config.yaml
n_head: 8
activation: "swiglu"
rope_base: 1000000.0
init_std_down: 0.0
lr_head: 0.0106
warmup_steps: 200
seq_len: 512
doc_mask: true
train_tokens: 723200000
steps: 5784
Each number is 128 + 24 x the weight over its row's rms, rounded and kept within 0 to 255. Layers, rows and columns count from 0. Numbers have three digits each. The size before them is the row's rms in percent of the matrix's.

# q: layer 7 attention query, 256x256, rms 0.12, rows 230-255, columns 192-255
# k: layer 7 attention key, 256x256, rms 0.131, rows 230-255, columns 192-255
# v: layer 7 attention value, 256x256, rms 0.262, rows 224-244, columns 192-255
# o: layer 7 attention output (transposed), 256x256, rms 0.217, rows 224-243, columns 192-255
q230 087:119119142083071130136103097136138115129131106127153153118146110157113163136123137152161177125133181147146151133124114143115135125141148116100139073124122154138122107125127168130133165116111149
k230 075:108118160152140158134190099150169117160165155070115112129129169133112132140113133120157108100107069076110140103143177131149117177112153130119148141123107089111103131151138117147173152125164139
q231 086:125097126169129137137101165128123114106139150168108156141147130128140098129143175118090138095133146131162146162121087097118172137148126126130108160105169134112103085107093143118127118151113125
k231 097:178158154113102136138140153111136136112115156125175144178128144171169113120101112104106088160091096091168141133138190139120148127143089140124123135102101152137152132131127150115127129105076123
q232 084:127102122092124110130113117172174112146143119086148083146091089101124173108085119125197144139128123143113124118110151120148089111128167125117149124119106097125135117128128130122142149102085161
k232 081:150098162105112165131088129140108073108121088086110174137152108121103138082104099139095143087175128155119126154137136133130095123119111180156118089150104130147146134082180109159150114146142149
q233 077:097116108129134141135149110174151109092132097130098144089144140130133208130132157124076148184155093127149134114156087122138135098155107108129170116111159144106113154142089091112094171141168086
k233 099:142118115138152130141143130096089124137104134146147088170106101111127146107126133090154129121090096097108128165099130102127165131105108114075097137143092152131110118107122116119132073139080111
q234 088:108133102115120197145122169147123146121156155116174097154133103138168124103147117117175122109115099134139119135111102136103103108115124134104104141140149149123104128165139109160159178112128145
k234 087:149103140129156114118159075140088117128147104132137126118103131115155103112131127156139146138137106130114133076170115102135103188117189087132166108154154075124116151134122115137146128094151135
q235 081:152082106128116179113149109158079140139122126109143122134123135146151135132093077089123119157106160163163098113102127161143113094094126143135136128071097146111126107117158168128109123101127137
k235 078:109155137109100108133120142129168125125143156177153184115122101164150125141139152151101130118138197152162135138150126134138175095160147104134148117167121125095135135140168093111109099107084134
q236 091:124146132159141112128144153096131111098110106126150165157144157112133104148139138111122100104121084131118098152131080099113131124139111132120110127138132136131155129067097154140165115129128085
k236 072:084101177099130163133134138163148085142136142112100151141138118140116168107119106117119143082168120173096134132120166160166138137143127165130128116164104089086112109105157108149136127142150160
q237 053:077148138169125140153115114161122146135150143132142141168145122160125079095114094098092117121140139145151075119072105112106095130128130125144117164106149149132097140128102128094131181121151147
k237 145:140153122145111143128097112155115126171178127117105126070111154097087085129150135157140144107100142148116133126142125146160118119108136142150163120132129133144120164134133135147124150119168144
q238 079:130132119136114129096126134079145146133097155124170135107186111128163137119142136120131165149155101176082130129110116163101103123124129154136145157141125142110140141087116166112093111151135094
k238 086:169144123130100153134094155131144123109171116110153130095151145082102089129156151113133111124098108123120105112150073098162127121089144095150154162121166112144131137088182139158127130072159157
q239 079:133125143120071090098137159144106125115116141142119188103107143144122154120105125102149135130114108144112173120127142145143148083120084143138110150126124086138137149099113120139128104119118081
k239 079:110174143145125156128128105141143107108135167125127130116172143149162108132136134133108144154110094132112131098105120157136110152145138173097134098138104103110065091128150148145163150154134165
q240 080:126149074137090120163155110128130139160149171105130124059117145171109118088136076137096106104133089085099120121125094098105143109088087112122128189159092123149127111141120145113133121148161134
k240 080:133127116133151088121135121159123143075147142098108097169163127134157129128125131120131132132123099071086095134130184117139134109158137098139065113117171107123150137133166125126099129116124124
q241 101:136145140116096121155134127147143122120112143135119097138099106120136136151130141119165141120143126081117124160133154107146106152158148197096107130113121136146135139110161157091185143117101170
k241 088:129110118145149107098111132120148106129150110134092104126154157141101136122124132150128157127123141122128083099109113098131145116111163085149148139119121170090142089161102111135106159121134118
q242 075:105108135115094116151141117130090117134128161137126157108153121153115147116107077137176186145093109117145107129101155106126113128118106133135126104108065113163142129141104100097149160084138117
k242 079:157128116159150157112149127125126167139135114130137090134146174141146131124134136129156096144117105094110146177100136141115158149154152158140119117129142141122156122196153119115141209107121146
q243 084:150120147098142145110067135118163129140119145146149158082140133159105153142139069117096122118133118153140093138171143162133132139168117094114146112131110130100170113113120143142146117110125079
k243 080:111146157081115141154154133138129130167118141127155156150093149157153121166093146060123109144083174083134145104094150125127174133155087173065094123135159161160117116100097135144112123137125130
q244 085:113163094124140099129126125169100121123125143142154091149110128135151133090100124121157106125138155109109135104109114127129110109150123139087116103133125127150136111181142154093150130119110150
k244 085:089087135133138131128099130153123110120136087152114158132125153120136156140133103132133147096119118113147089174109147122113097162092119126137126142102137149151120112118092098107113154139128071
q245 080:150117106138131175134120104109162109140107128141137158120116125170132125145148118075116154160172090092154148135118138096122139124224108121107134104122127140057148116141166100087087107146151131
k245 086:092099112141137102128077132126167123126118150139095130108111106142115155130125140165160120101113085179154084107130130126138107131155144138140155117128116131154110109139081084170132151121139139
q246 081:117096129112148130127125092113112122114138139161111115106122133116109145143111181154141131140147126127167145157160127098113112155087113143135190146117094097111166116091079107177108135156087137
k246 077:129160082149090092134109127140151114129141121142121097100097184121092170141129092166127124109131135092149118133159175150140133136126124104156104081150121120119121148121140132142146114127128152
q247 087:089152110169149143153081161126152121122115110197146132124156132135121143110117076084120121107106111131133126124075171115105152139113144121120153149126151159159118137110115124169103136143126137
k247 076:066110119117125110173153157146121105153090135146085104086132124128141116128148135154101141128181156170110130127159095170119147096099119123186148092116175149149123093140116127142086106114116118
q248 084:153133147136119125149098083125120107132120166148139103166133125091168101117108126109126093129119166167087103121079113132125116137129101157127112127111132101152085169144136108102131119109132172
k248 087:175122133119113127125088160077137121121097107088149155199160111106121132116150118094159115109142096093082112085122112138148109094133094127113119141149119104092136077107082132114166127123170108
q249 080:115164103174107110104140166191155125129141181133167089154114114172118085144131148090136144102136140142141144141160099115119119112100159116163140132106146123139110185150122153101115161098144095
k249 083:152163099138153133179130134100120149123139121092145101132135118106163135109117140162136150168136092135144082125089128096121129156157149135142169148110101114114138123067154118097156107158096125
q250 079:115139186106148107091144119118132136113096109099146140098093083136113133133077122147108147120146109123119132139134162121139092127098144138114128108116175142119121133091140119101150140174137128
k250 077:137135102116125093112102110154132153155150105130131120145119154121138113091171147159165135148068136134137139124092162126121146111148137184116120102113106121152120108138128103138155124093135123
q251 081:175138147152141141125125137123159125150117137121132148139094126105134133182125153131108098123152092083129141099144135097075167135130156133147166079130087147180114152136109129091141065138104125
k251 089:110133121114103116145110123150121148138159097155134121127141123132141163093130109148138144152111148140124134144101099167114129138154164097156175134140140174132121124075130145134118169097118173
q252 085:102106139117104161123115129178071132117145102104133116150108115103155137128102133141108135158156163114129143125134125088116130097104151103167172121115121124098139115096102121129141159091150122
k252 084:168102140156167076119163123124107136137129108123138117126136121088142162128106125097112109168146111115110078132110152108140185120140110146120100138089136143101132082140102165114111130127102142
q253 085:116108102170126130145129124144093091171106132134107110141127150139141120111150114111099149150142141163172149155133130118149156099099159181157170153107133150177161143119126130125097073138111122
k253 088:129184140085088166125118170119092169102121120165115084153141085095124125096157135153099133153158130125151093146119158152131143127115128108139135144113126136077110147141111098144093130150155104
q254 085:103103112131134103117101162170146127113074128104119110117141136100126150103132120129106168170168142096112136178091136145123150096176117167152143116099112162161159136151113163124144078096130159
k254 083:120109149098101151127095135125174089125136128135158117131123115174093144130092128068124143112170108124117125102138132162162170126130170109098131127130106105115081140131130101131087162129134158
q255 081:116189108153102129137135104102095120109150113148096121102153163113114138170164091166145085146140137128154159126166079094148089131169167163103139169128142135111124130146101116153121074103132173
k255 081:147163130116105067140142102137126189106143138161125141134118114138135119162201167101142151142098061138085115080127092128131129148097088113101151155128117130089169103111123140152107134130115195
v224 100:109126141113148087144137142071104113078155152101151136166119131143155104122115112123165127138135159148146160115142132149079110144136112148121155116147132143171127098156153146121131130147128102
o224 089:090114147104141125153096085128130077106145094084132116129092139174160178078091133145121109076115146138153116131179129120129110172133116106114104100135146152144158083161117160122156134114109131
v225 108:121120155133132145115126122110157116095154144103130128106131141116122134136135125107140144115168105116125098182124184124154112180112159130113157122113091133160168100108117172120145159130079147
o225 094:120071179148145144104117124171122113094100120116137139102140132141111166152110094126133169121124091066141099156123154097134102121140087145110128083110080147165125121139159124138170140119090166
v226 112:101125103125103145159088095117113142167113148124116128144115098107117119144122134126155156144097143116089116121091168093127115150096121157090184177089124087109092116124088126118146134100169100
o226 093:119100126149139119117140135128110116141170104113075135130136119119092112118116145096087118144121182111151105155109069084172129130133112112109115157111158126155114129151074111141117172138156114
v227 103:083166161114125141152172147150096131126126107126109120150109097136117151105106137096094152098167100094119148110136104118105141113119140106151122113177103159128160095100121101135126147094106126
o227 094:112142133139078140139148135100117127144113089142105140104130150142108157126123100116089154129110112095140131109087135161126111119123112120138136109138122148130157112104169135112087157094118129
v228 095:139165120125136117135175101144109098065156089097144100181132123145103145124122106147152117129111152132140114134107100095153122128130127109107170106123107082133150111137135146093138133134101108
o228 089:147139097149152122122121096133118174111132110087116120124098084173104105095147104156140111098093127120134119139104105104148146137148127112132125118184130162099149108150096147115161155119099165
v229 097:163133141121070154141134153142097158088128106144120082117123138127155100131131130127128140172115156119133132142156164140089147168113141127146126163161105139127132100131109130154119082105100081
o229 090:140112133125139115117185149143110171144150117077163160128133175148105108134115110128099105135092164112107115134157114109124088123134155128115167112137132172105131140130121139144130088152120135
v230 097:127131103120143121097142156134144078124107103141160126134112088171094117080109116128171159119137109120123132119131142119132124131151116135152102148133098118138116090120122133143116109112131165
o230 087:110117142140113131146095126138146079139121080164149103094113097134100146094167093120078109148187122181155160142096141144140113103112113125130137129130147125117140135119122135136125110185144137
v231 108:091130117096137158142114116154133127108101086132083096164186110162121120114075093180166130140149137166112134126146100164143152064145102153085132129148126163131117118169148123167173083124133161
o231 091:114119151104152144160093081143104115094141139118084142130140144181154133092127100160146127131124140150102126095126136158164117109150100140121117114152154128156137136162113127140108095103136151
v232 114:094110098112138086121109132105131127111116126142133165137141145098128142104109128150153128094108118120131148139133152140101134175133104132125123085140150112164110109108174121175098117138164106
o232 096:097084134100149141131081131097112113121110099106146156119106137117111161102108122110135159126107167145117164128096130098156174150121119150102125083119146147144132152143139104144141116111135089
v233 096:143142149113127173159172120126114111108138127160104125129064116114120142139140105151103166128179119097161067109149145174120107127158143110117095101140096129110172089141131108156138119090139153
o233 092:171089134116119158109139126169118124153120122122094137136071135129122128137097113123125130113154112102122102086163151126105128101131156115128106142123092158105152118143157116130134117111125147
v234 112:158134121120132091115138080088109138074112118096075115114139137170080128195122141183146139131075089113137123101121136139121116119131114128144126128093155112158118146165143111162120144152137172
o234 093:145160173149087099130148108085138101092108165139137110176180125136163142159168179157145110114131150108139150138123145141137129124146116147126092117106100094163120109159149134116153172114164175
v235 106:124153143094105165140107124142147131109152127164162107097147158133118133159144141113139162119084160105120128093137124145092151120149146070108121112160097143111123101150130130158084142070149116
o235 095:131117137140093119169126134130172120115136091147116115115102148133132156132145154142104137134085152167147185124151055080119164120171172116092110102131128133093097116102098138145119119155142109
v236 102:145110137118141158094118138144125144149120139162141130151095144149132109152133122089109106194161120113157095076109121132158125141171133100136116120120149155088111121172115122116117111099135143
o236 092:149084123115136100148116151162089158125132115166128132200109107166112092139088109105149089143142133151126153076106160135111132125160127126129121120118122144115121117113134146084132131134112149
v237 095:109196100109109143117143107172171124099098153113145128106135144132103100172135140116111152100126150127109131119142164118116106102148147100096127139155119128113144157122156147139123128119138125
o237 088:132135121118130123156116144134166124128103138132140128160119145124063092138107139105082106115149133107121090150141148134156096089099150109094115099189134088148124139130119100195133147115118151
v238 105:113151124117140149137147133120133134136124127131130111113129126133142119088167096135124146103113131094131157147127099127141175134110158132157039102117130105097145153134166123130117179177141126
o238 090:125148119156155123128161163163130101135083156104143117154097134151108125106158100132084195103123152120141157152123169126137135124102112148151081107110140099109167172129151133115139115149101093
v239 094:144159139116145100129134130182148149074137133122176128109152110137133096143123115140113139079121137102139148146158112113141113117139131100124142142148132112124053108172120156159129142154121134
o239 086:159083167144163111117131128136172125087148143128141092100108144127080154131122126120092131138138173117100147148164111118147118165164140095140122092109160087127137113139099178139154173138161124
v240 105:125145092111173120100131102126128103172059143106146162142134131100113104136092119137166112100121119140107169111136128145133110127138123076138150114153104102121099090099147148129095107123123164
o240 093:058108126126170156124102104130103142138115125139122157124116159130125128116054125099140102106146173114097112134113107143115121127117123086112155083136104129125145088103125136096103112095158098
v241 100:134134105122164119127117139148107089140129148137111076144120156134133132127150151081168110087096151114094123165166138151138123139094138119143123110121143099147107145129085140116129129123128142
o241 096:098131123138129146117116100116103126126132139092138118120166131134129105120104159116131119089088150125079115149117115164146145149088174115144162172156107092159145148111078132155133137141141151
v242 107:137102175143120126139107113116139094132102200093134105132115138123135116164160190094106135160128146139131122110095182180126113117117157113154100093098137135127102183119098082089134103155109135
o242 094:125089128145113129141095095140136125130120168127135075104123120102127116127113092124142117132103114132135121122062121158111115129096174112146087099121126141153129183134103115150146160170075152
v243 112:101145141162124101158094157152099110144139132119140113105155121100136129055113116168146129139123108146118161186117127112133139131104148129108109089143097139157139183133117165081167140114118070
o243 093:091154117180129153152135120144115119165153172124118124107155119123117132089130097135115125131114127119146134148129125106112125102095174115163109154152165145124090148117143140132139091151123098
v244 106:161117146166128129073174117163105138163154186127128098092098111145141143102149143160129127166165080131175140140138114112120112085114113104152090142092137130127144124133154124143105090106133140